From a checkpoint of a small transformer trained on Wikipedia.
Size: width 64, 1 head of 32, MLP 256 tanh GELU, vocabulary 1603.
Architecture: learned positions, biases, tied embeddings.
Each number is 128 + 24 x the weight over the matrix's rms, rounded and kept within 0 to 255. Layers, rows and columns count from 0.

# layer 8 MLP down (transposed), 256x64, rms 0.142, rows 95-119, columns 0-63
[[140  99 134 110 100 102 144 172 132 132 113 105 156 113 124 163 134 118  90 108 105 148 121 157 132 153 155 113 125 157 167 119  98 137 139 146 115 137 155 135 126 127 136 153 156 121 148 116 146 131  98  70 108 125 124 109 137 131 125 132 107 124 133 132]
 [101  64 155 144 120 136 159 136 136  90 126 139 135 129 168 109 162 138 164 123 133 145 155 142  93  96 153 139 164 136 123 173 124 111 168  72  96 146 113 154 137  76 139 150 102 131  90 144 137 126  96 118 103 127  91 126 131 112 155 110 124 124 114 141]
 [ 96 180 136 106 111 151 176 126 138  91 152 116 114 117  96  97 143 140 147 132 150 128 121 107 109 141 105 119 120 110 110 147 135 133 145 159 131 112 124 106 106 160 121  96 139  92  94 126 170 124 123 122 122 110 171 135 137 125 143 193 134 110 113 132]
 [122  97 111 109 166 152  92  87 153 118  57 119 144 125 138 179 105 117 126 187  69 155 135 151  81 126 137 124 129 130 117 148  89 125 173 121 173 121  82  97 141 125 119 129 124 158 101 120 110 139 160 113 182 115 108 177 140 155 132 143  94 119 115 172]
 [142 171 152 181 140 183 120 143 104  87  92 124 128 148 151 100  86 158 142 150 100 133 144 138 129 116  86 101 154 130 136  70  96 122 152 129 128 147 135 133 125 124 149 147 185 142 105 152  48 111 138 105 117 124 147 115 120 157 110 116 123 120 117 133]
 [103 118 111  89 118 173 122 161 114 116  91 106 154 127 137 101 157 134 117 122 116 142 162  95 127  90 106 155 143 107 158 118 118 154  99 171 102 156 156 112 138 145 113 125 146 140 112 117 149 135  86 156 139 124 126 147 100 162 138 139 109 161 109 136]
 [192 150  80  66  80 104 150 167 142 151 122 122 121  73 209 145 152 115 124 136 103 156 129 132 143  69  99  94 123 155 137 146 166 151 106 115 183 110 115 120 112 135 149 110 103 148 105 129 123 128 136 136 126  98 125 146  92 126 126 140 119 102 147 165]
 [113 187 137  95 113 136 114 149 138 117 143 133 158 130 145 112 133 129 125 120 125 119 153 147 140 113 123 119 139 143 131  79 153  94  89 110 106 123  92 114 143 125 101 118 150 120 136 133 149 151 126 112 110 142 135 135 140 158 106 142 115 111 117 154]
 [149 144 152 124 107  96 123 128 142 119 102 131 116 118 167 125 111  91 126  85 128 122 128 143 165 122 158 118 104 111 150  96 137 140 117 113 187  70 165  83 129 109 150 139 151 122 156 163 109  98 141 112 131 126 139 122 180 112  93 165 144 131  93 174]
 [ 88 133 180 125 144 142 105 153 118 142 150  53 146 114 166  86 109 133 138 155 120 127 145 109 163 121 165 117 165 122 102 103 148  99 125 117 130 162 117 128 123 154 122 123 159 120 129 110 117 111 144 119 104 163 126 119 125 119 137 113 146 133 100 105]
 [104 148 145 111 119 117  93 131 121 118 114  93 112 121 107 148  83 104 131 176  83 124 154 173 146  86 130 141 143 143 105 145 146 114 164 109 109 121 134 125 126 143 108 120 164  92 146 111 133 144 123 155 129 178 183 130 148 117 123 114 129 154 127 134]
 [131 153 113 128 142 133 134 132 120  95  74 129 138 105 173 146 168  88 149  83 142 132 165 156  91  91 173 104 161 108 109 155 117  94 142 137  98 118 128 133 160 118 123 104 131 150 125 151 152 104  91 138 100 143  74 120 149 162 156 138 137 105 143 153]
 [215  84  84 165 129 154 141 119 179 144 124 132 110 144 147 129 114 112 126 135 169 125 116 100 146 149 126 118 122 106 145 120 122 137 119 125 169  92 122 140 133 121 111 126 125 116 105 116 105 159 123 127 117 152 159 118 151 128 104 111 100 131 105 124]
 [ 66 100 145  90 119 126 121 118 128 129 146 178 112 125 101 154 126  93 121 127 118 135 158 138 114 180 122 114 162 145 110 123 101 170  98 104 119  84 128 129 118 161 128 170 147  94 178 138 162  99 100 105 138 181 127 117 101 102 168  97 146  92 177 159]
 [143 118 123  95  82 158 161 127 195  93 138 143 120 124 150 131 174 192 152  96 141 144 100 144 147  62 151 113 163 142 163 126 133 171 160 140 106  76 193 107  86 120  60  80 121 146 117 144  93 137 116  97 151 144 125  63  76 129 165 171 104  94  80 166]
 [132 147 143 124 129 135 135 113 147 118  97 106 156 119  88 124 156 130 116  98 128 145 131 110 125 110 154 125 190 156 150  78 122 129 124 198  96 125 144 118 142 109 117 135 137 118 137 105 113 126 116 103 107 131 114 146 110 136 141 108 127 123 135 167]
 [152  63 147 164  82 101 128 151 149 166 105  65 151 134 147 113 159 140 178 164 140 125 164 133 135 118 137 126  72 128 152  83 112  96 117 142 160 154 118 118 164 116  89  95 133 136 141 130 125 141  94 125 150 115 195  99 145 137  91 104 101 134 113 128]
 [139 157 118 120  95  91 168 120  96 152 133 125 174  97 111  84 152  82  86 123 143  94 123 117 154 164 111 116 141 201 154 106 154  90 141 172  87 116 133  93 170 134 150 178 118 131 106  83 130 113 112 161 146 111 138 156 110 173 102 115  90 155 130 152]
 [130 147 121 128 147 135 135 139  86 142 147 127 129 101  80 130 122 154 105 116 130 124 122 123 117 115 151 134 121 149 134 131 161 177 152 133 101 137 140 127 137  95 144 129 135 137  98 116 153 149  96 141 120 129 115 116 142  96 132 113 148  92 116 130]
 [ 88  95 158 116 130  98  93 166 118 132  72 138  95 122 113 124 128 108 119 151 149 161 151 149 141 141 123  99 127 105 152 131 128 101 139 119 127 137 120 150 168 128 101 118 113 139  81 102 140 136 114 170 157 144 141 172 145 103 118 145 129 153 140 133]
 [114 125 100 181 154 114 132 113  90 126 193 133 110  85  83 126 133 117 161 127 156  91 135 181  97 128 115 144 118 137 116 134 152  98 131 118  95  99 135 107  95 139 156 127 158 146  98 110 152 146 150 108 145  96 129 174 137 136 154 143 135  85 125 148]
 [130 143 112 157 110 126  84 164 129 137 103 135 152 102 102 124  91 130 165  80 134 143 154  70 149 193 145  86 139 136 125  99  87 119 128 116 125 145 131 119 165 118 119 103 162 108 105 137 115 126 100 149 138 150 143 161 168 129 138 108 149 146 113 101]
 [103 121 101  67 106 127 142 125 147 116  92 154 153  99 134 158 153  88 128 133 162 103 126  75 107  98 113 125 167 144 145 162 135 120 130 116 114 153 127 172 178 147 144 100 135 150 109 137 122 146 134 120 132 122 107 141 102 150 141 117 154 131 167  85]
 [164 106 121 117 104 166 107 119 139 139 179 138 131 141  98 112 101 125  72 145 118 167 156 134 148 150 133 119  55 137 144 140  80 146  94 163 176 145 149 140 128 150 123 153 155 108 118 151 132 126 105  86 135 120 141 134 132 135 138  99  93 143 109  87]
 [123 186  99 137 104 118 172 124 154 164 109 115 130 155 133 162 170 138 107 129 106 115 144 110 142  90 146 112 110 118 148  98 156 119 140 181  94 135 142 146 145 141  83 183 113 143 140 154 135 139  98 125  85  59 109 107  68 124 163 142 101 107 116 152]]
# layer 8 MLP up, 256x64, rms 0.161, rows 96-119, columns 0-63
[[124 148 128 143 117 155 112 128 147 114 137 147 129 110 160 152  91 112 122 104 137 183 105 133  90 118 116 130 143 137 137 113 140 131 163 132 110 126  85 124 101 120 112  99 102 150 126 161 141 119 170 119 151  82 174 126 140 134  97 134  93  99 118 137]
 [151 143 121 150 105  78 103 143 140 152  94 143  60 129 138 121  90 104 103 130 135  99 117 156 117 168 135 166 142 149  99 124  99 102 138 149 133 180 105 104 136 128 114  89 103 163 133 140 135 109 115 136 113 139 154 148 123 126 138  93 105 151 132 154]
 [161 134 123 124 175 110 150 107 149 147 147 177 141 127 137 132 126 120 132 127 125 166  53 147  91 149  91 156 135 130 156 180 103 145 162 123  89 125  89 136 145 136  90 158 143 126 139 113 128 140  77 143 119 115 117 117 120  96 122 112 122 166 101 110]
 [105 146  47 141 135 148 113 129 101 110 172 150 127 133 118  94  98 127  95 163 146 170  95 202 104 119 142 102 112 164  96 160 142 109 134 105 122 132  75 146 171 102 139 136 107 148 123 150 120 145 148 120 141 144 130  52 139 138 109  94 141 114 138 156]
 [159 165  86 198 115  65 119 146 140 166 145 139 118 140 121 141 100 132 124 152  88 140 134 114 132  78  73 128 105 159  90 155 137 157 120 157 109 134 116 144 161 123 133 135 122 115 117 102 114 117 136 143 133 140 133  85 151 116 108 114 140 148 109 141]
 [226 150 144 123 166  75 114 131 128 193 147 126 130 123 152 128  85 173 109  77 103 153 137 147 132 101 150 148 111 140 110 134 103 130 174 120 122  58 114 112 145 123 103  78 128 129 165 138 111 105  94 148 131 151 120 135 127 123 128 100 114 157 138 158]
 [129 125 131 116 157 126 128 161 168 146 149 129 127 107 138 122 127 146 120 119 133 114 136 148 123 154 111 140 133 130  93 106 109 136 114 127 137 144 130 118 116 107 118 136 104 150  64 127 148 134 176 143 105 145 150 125 121 133 132  79 135 113 133 120]
 [144 148 157 152 151 157 154  79  81 100 134 153 124 110 125 125 122 114 129 148 118 140  71 127 126 153  98 173  92 133 134 138 164 131 112 128 138 135 116  83 138 104 125 140 110 143 100 112 179 126 146 122 109 116 158 156  76  98 180 113 117 122 159 122]
 [164 158  87 150 129 157 111 111 105 144 113 139 131 146 103 114 141  93 134  93 109 135 129 143 147 150 136 148 100 131  74 125 139 157 122 171 155  90  85 142 133 118 116 159 116 163 127 132 127 131 121 123 100 112 124 139 134 120 146 118 143  85 127 141]
 [133 131 153 148 163 109  84 157 120 138 114 149 126 131 125 132 156 135  92 105 144 157 100 163 150 107 128 142 123 136 144 156 105  70 103 138 105 158 145 112 143  97 111 119  93 120 124 143 166  90 136 132 167 129 155 137 106 135 105 131 103 150 158 114]
 [ 91 148 156 130 132  97 127 137 127 126 146 127 139 133 104  86 116 116 118 132 125 101 134 198  94  79 137  95 126 141 104 152 174 165 111 115 107  84 112 118 130 105 115 147  98 163 126 142 157 106 125 162  91 119 167 124 160 133 121 123 132  93 148 137]
 [128 134 106 109 139 135  95 114 131 118 126 148 139  94 116  88 160 153 133 100 110 155 102 125 158  91 150 138 130 166 133 144 103 183 173 143 124 141 157 126 103 114 137 144 137 140 112 171 125  98 119 170 137  99 144 135 142 132 122  70 132 129 167 123]
 [115 136  98 139 135 164 141 128 112 148 129 137 110 135 128  98  93 148 144 142 123 151 122 158 144 102 150 200 141 112  99 106 144 132 172 133  96  82 111  99  83 144  51 157 150 144 152 119 123 113 118 190  88 110 149 100 129 136 133 132 129 165 123 137]
 [164 159 129 151 154  77 139  51 149 172 135 140  78 139 112 125 105  82  92 153 114 131 125 120 121 112  46 150 108 130 155 180  97 114 112 109 105 120  88 137 168 114 144 151 113 198 174 127 141 141  95 137 130 148 163 122 128 118 139  56 142 196 151 105]
 [162 169 112 164 147 152  99 139 133 125  92 121 122 136  91 137  99 127 105 109 145 109 136 135  75 111 112 120 148 160 143 127 122 125 145 196 107 109 146 128 120 116 127 117 121 152 101 120  67 138 139 129 112 121 150 181 130  83 135 150 120 142 133 134]
 [168 138  87 118 147 177 142  66 151 116 143 151  87  79 118  84 101 147 105 143 126 134  95 125 141 117 165 173 142 166 132  97 137 157 159 109 112 140 122 118  91 127 123 123 129 155 104 148 107 116 172 198 144  89 121 112 143 147 135 156 100 138 107 139]
 [114 138 142 132 187 110 105 116 195 159 158 148 118 148  87 140 110 160  93 125  80 135 121 131 161 119  85 155 100 141 118 163 101 150 157 138  96 113  93 122 155 127 149  82 150 137 138 142 130 110 115 130 118  92 144 113 155 156  81  65 144 141 116 166]
 [119 119 130 132 155 115  89 138 164 121  91 125 125 135 171 135 109 118 136 107 132 183  93 123 123  99  72 112 126 140 137 157  93 122 138 133 113 140 125 147 133 150 109 111 100 115 131 113 143 112 180 138 150 116 143 114  99 173 130 138 122 152 163 135]
 [177 132 130 170 150 149 108 126 196 156 147 107 125 149 108 110 122 124  99 136 111 169 101 120 118 153  94 137 112 130 154 166  94 122 102 155 134 126 103 128 133 141  63 153 117 132 116 109 133 120 145 139 154 117 143 113 114 142 128  92 134  94 128 120]
 [124 152 105 120 131 122 130 119 138 108 174 177 100 124  97  91 109 109 147 157 122 152 143 110 126 173  81 134  93 157 122 143 132 126 129 178  91  88 127 160 114  99 114 171 135 161  88 108 118 111 151 124 167 119 176 108 169 120 137 127 124 122 129 127]
 [ 99 151 105 129 124 147 126 107 145 152 131 129 129 143 123  77 143 102 152 115 128 143 122 136 124 116  80 109 154 105 109 148 184 132  99 157 128 101 155 138 139 116 143 159 138 143 136 173 151  71 193 154  92 127 117 135 103  86  96  61 100  95 128 154]
 [128 173  90 121 165  90 125 139 139 122 136 124 130 143 141 112 143 132 127 141  96 137 112 135 126 117 111 122 158 148  69 136 153 179 145 108 119 155 121 139 145 127 143 120  86 121 101 142 103 152 100 119 155 113 119 111 112 113  84 119 140 164 147  83]
 [147 152 108 146 156 111 115 116  71 143 124 118 147 164 140 158 100 118  88 124 113 118 107 133 128 125  68 136 136 158  90 134 136 165 133 124 121 101  88 114 147 145 113 119 112 172 150 126 122 120 152 160 100 153 162 101 167 100 109  99 123 149 149 133]
 [139 170 128 153 153 108 127 148 133 167  94 129  98 186  99 133 113 140 124 123 172 112 115 114 143  78  88 112 115 129  66 140 141 121 103 174  77 120 117 127 175 162 134 101 109 132 148 110 108 138 119 159  74 183 127 121 131 127 127 115 106 149 136 167]]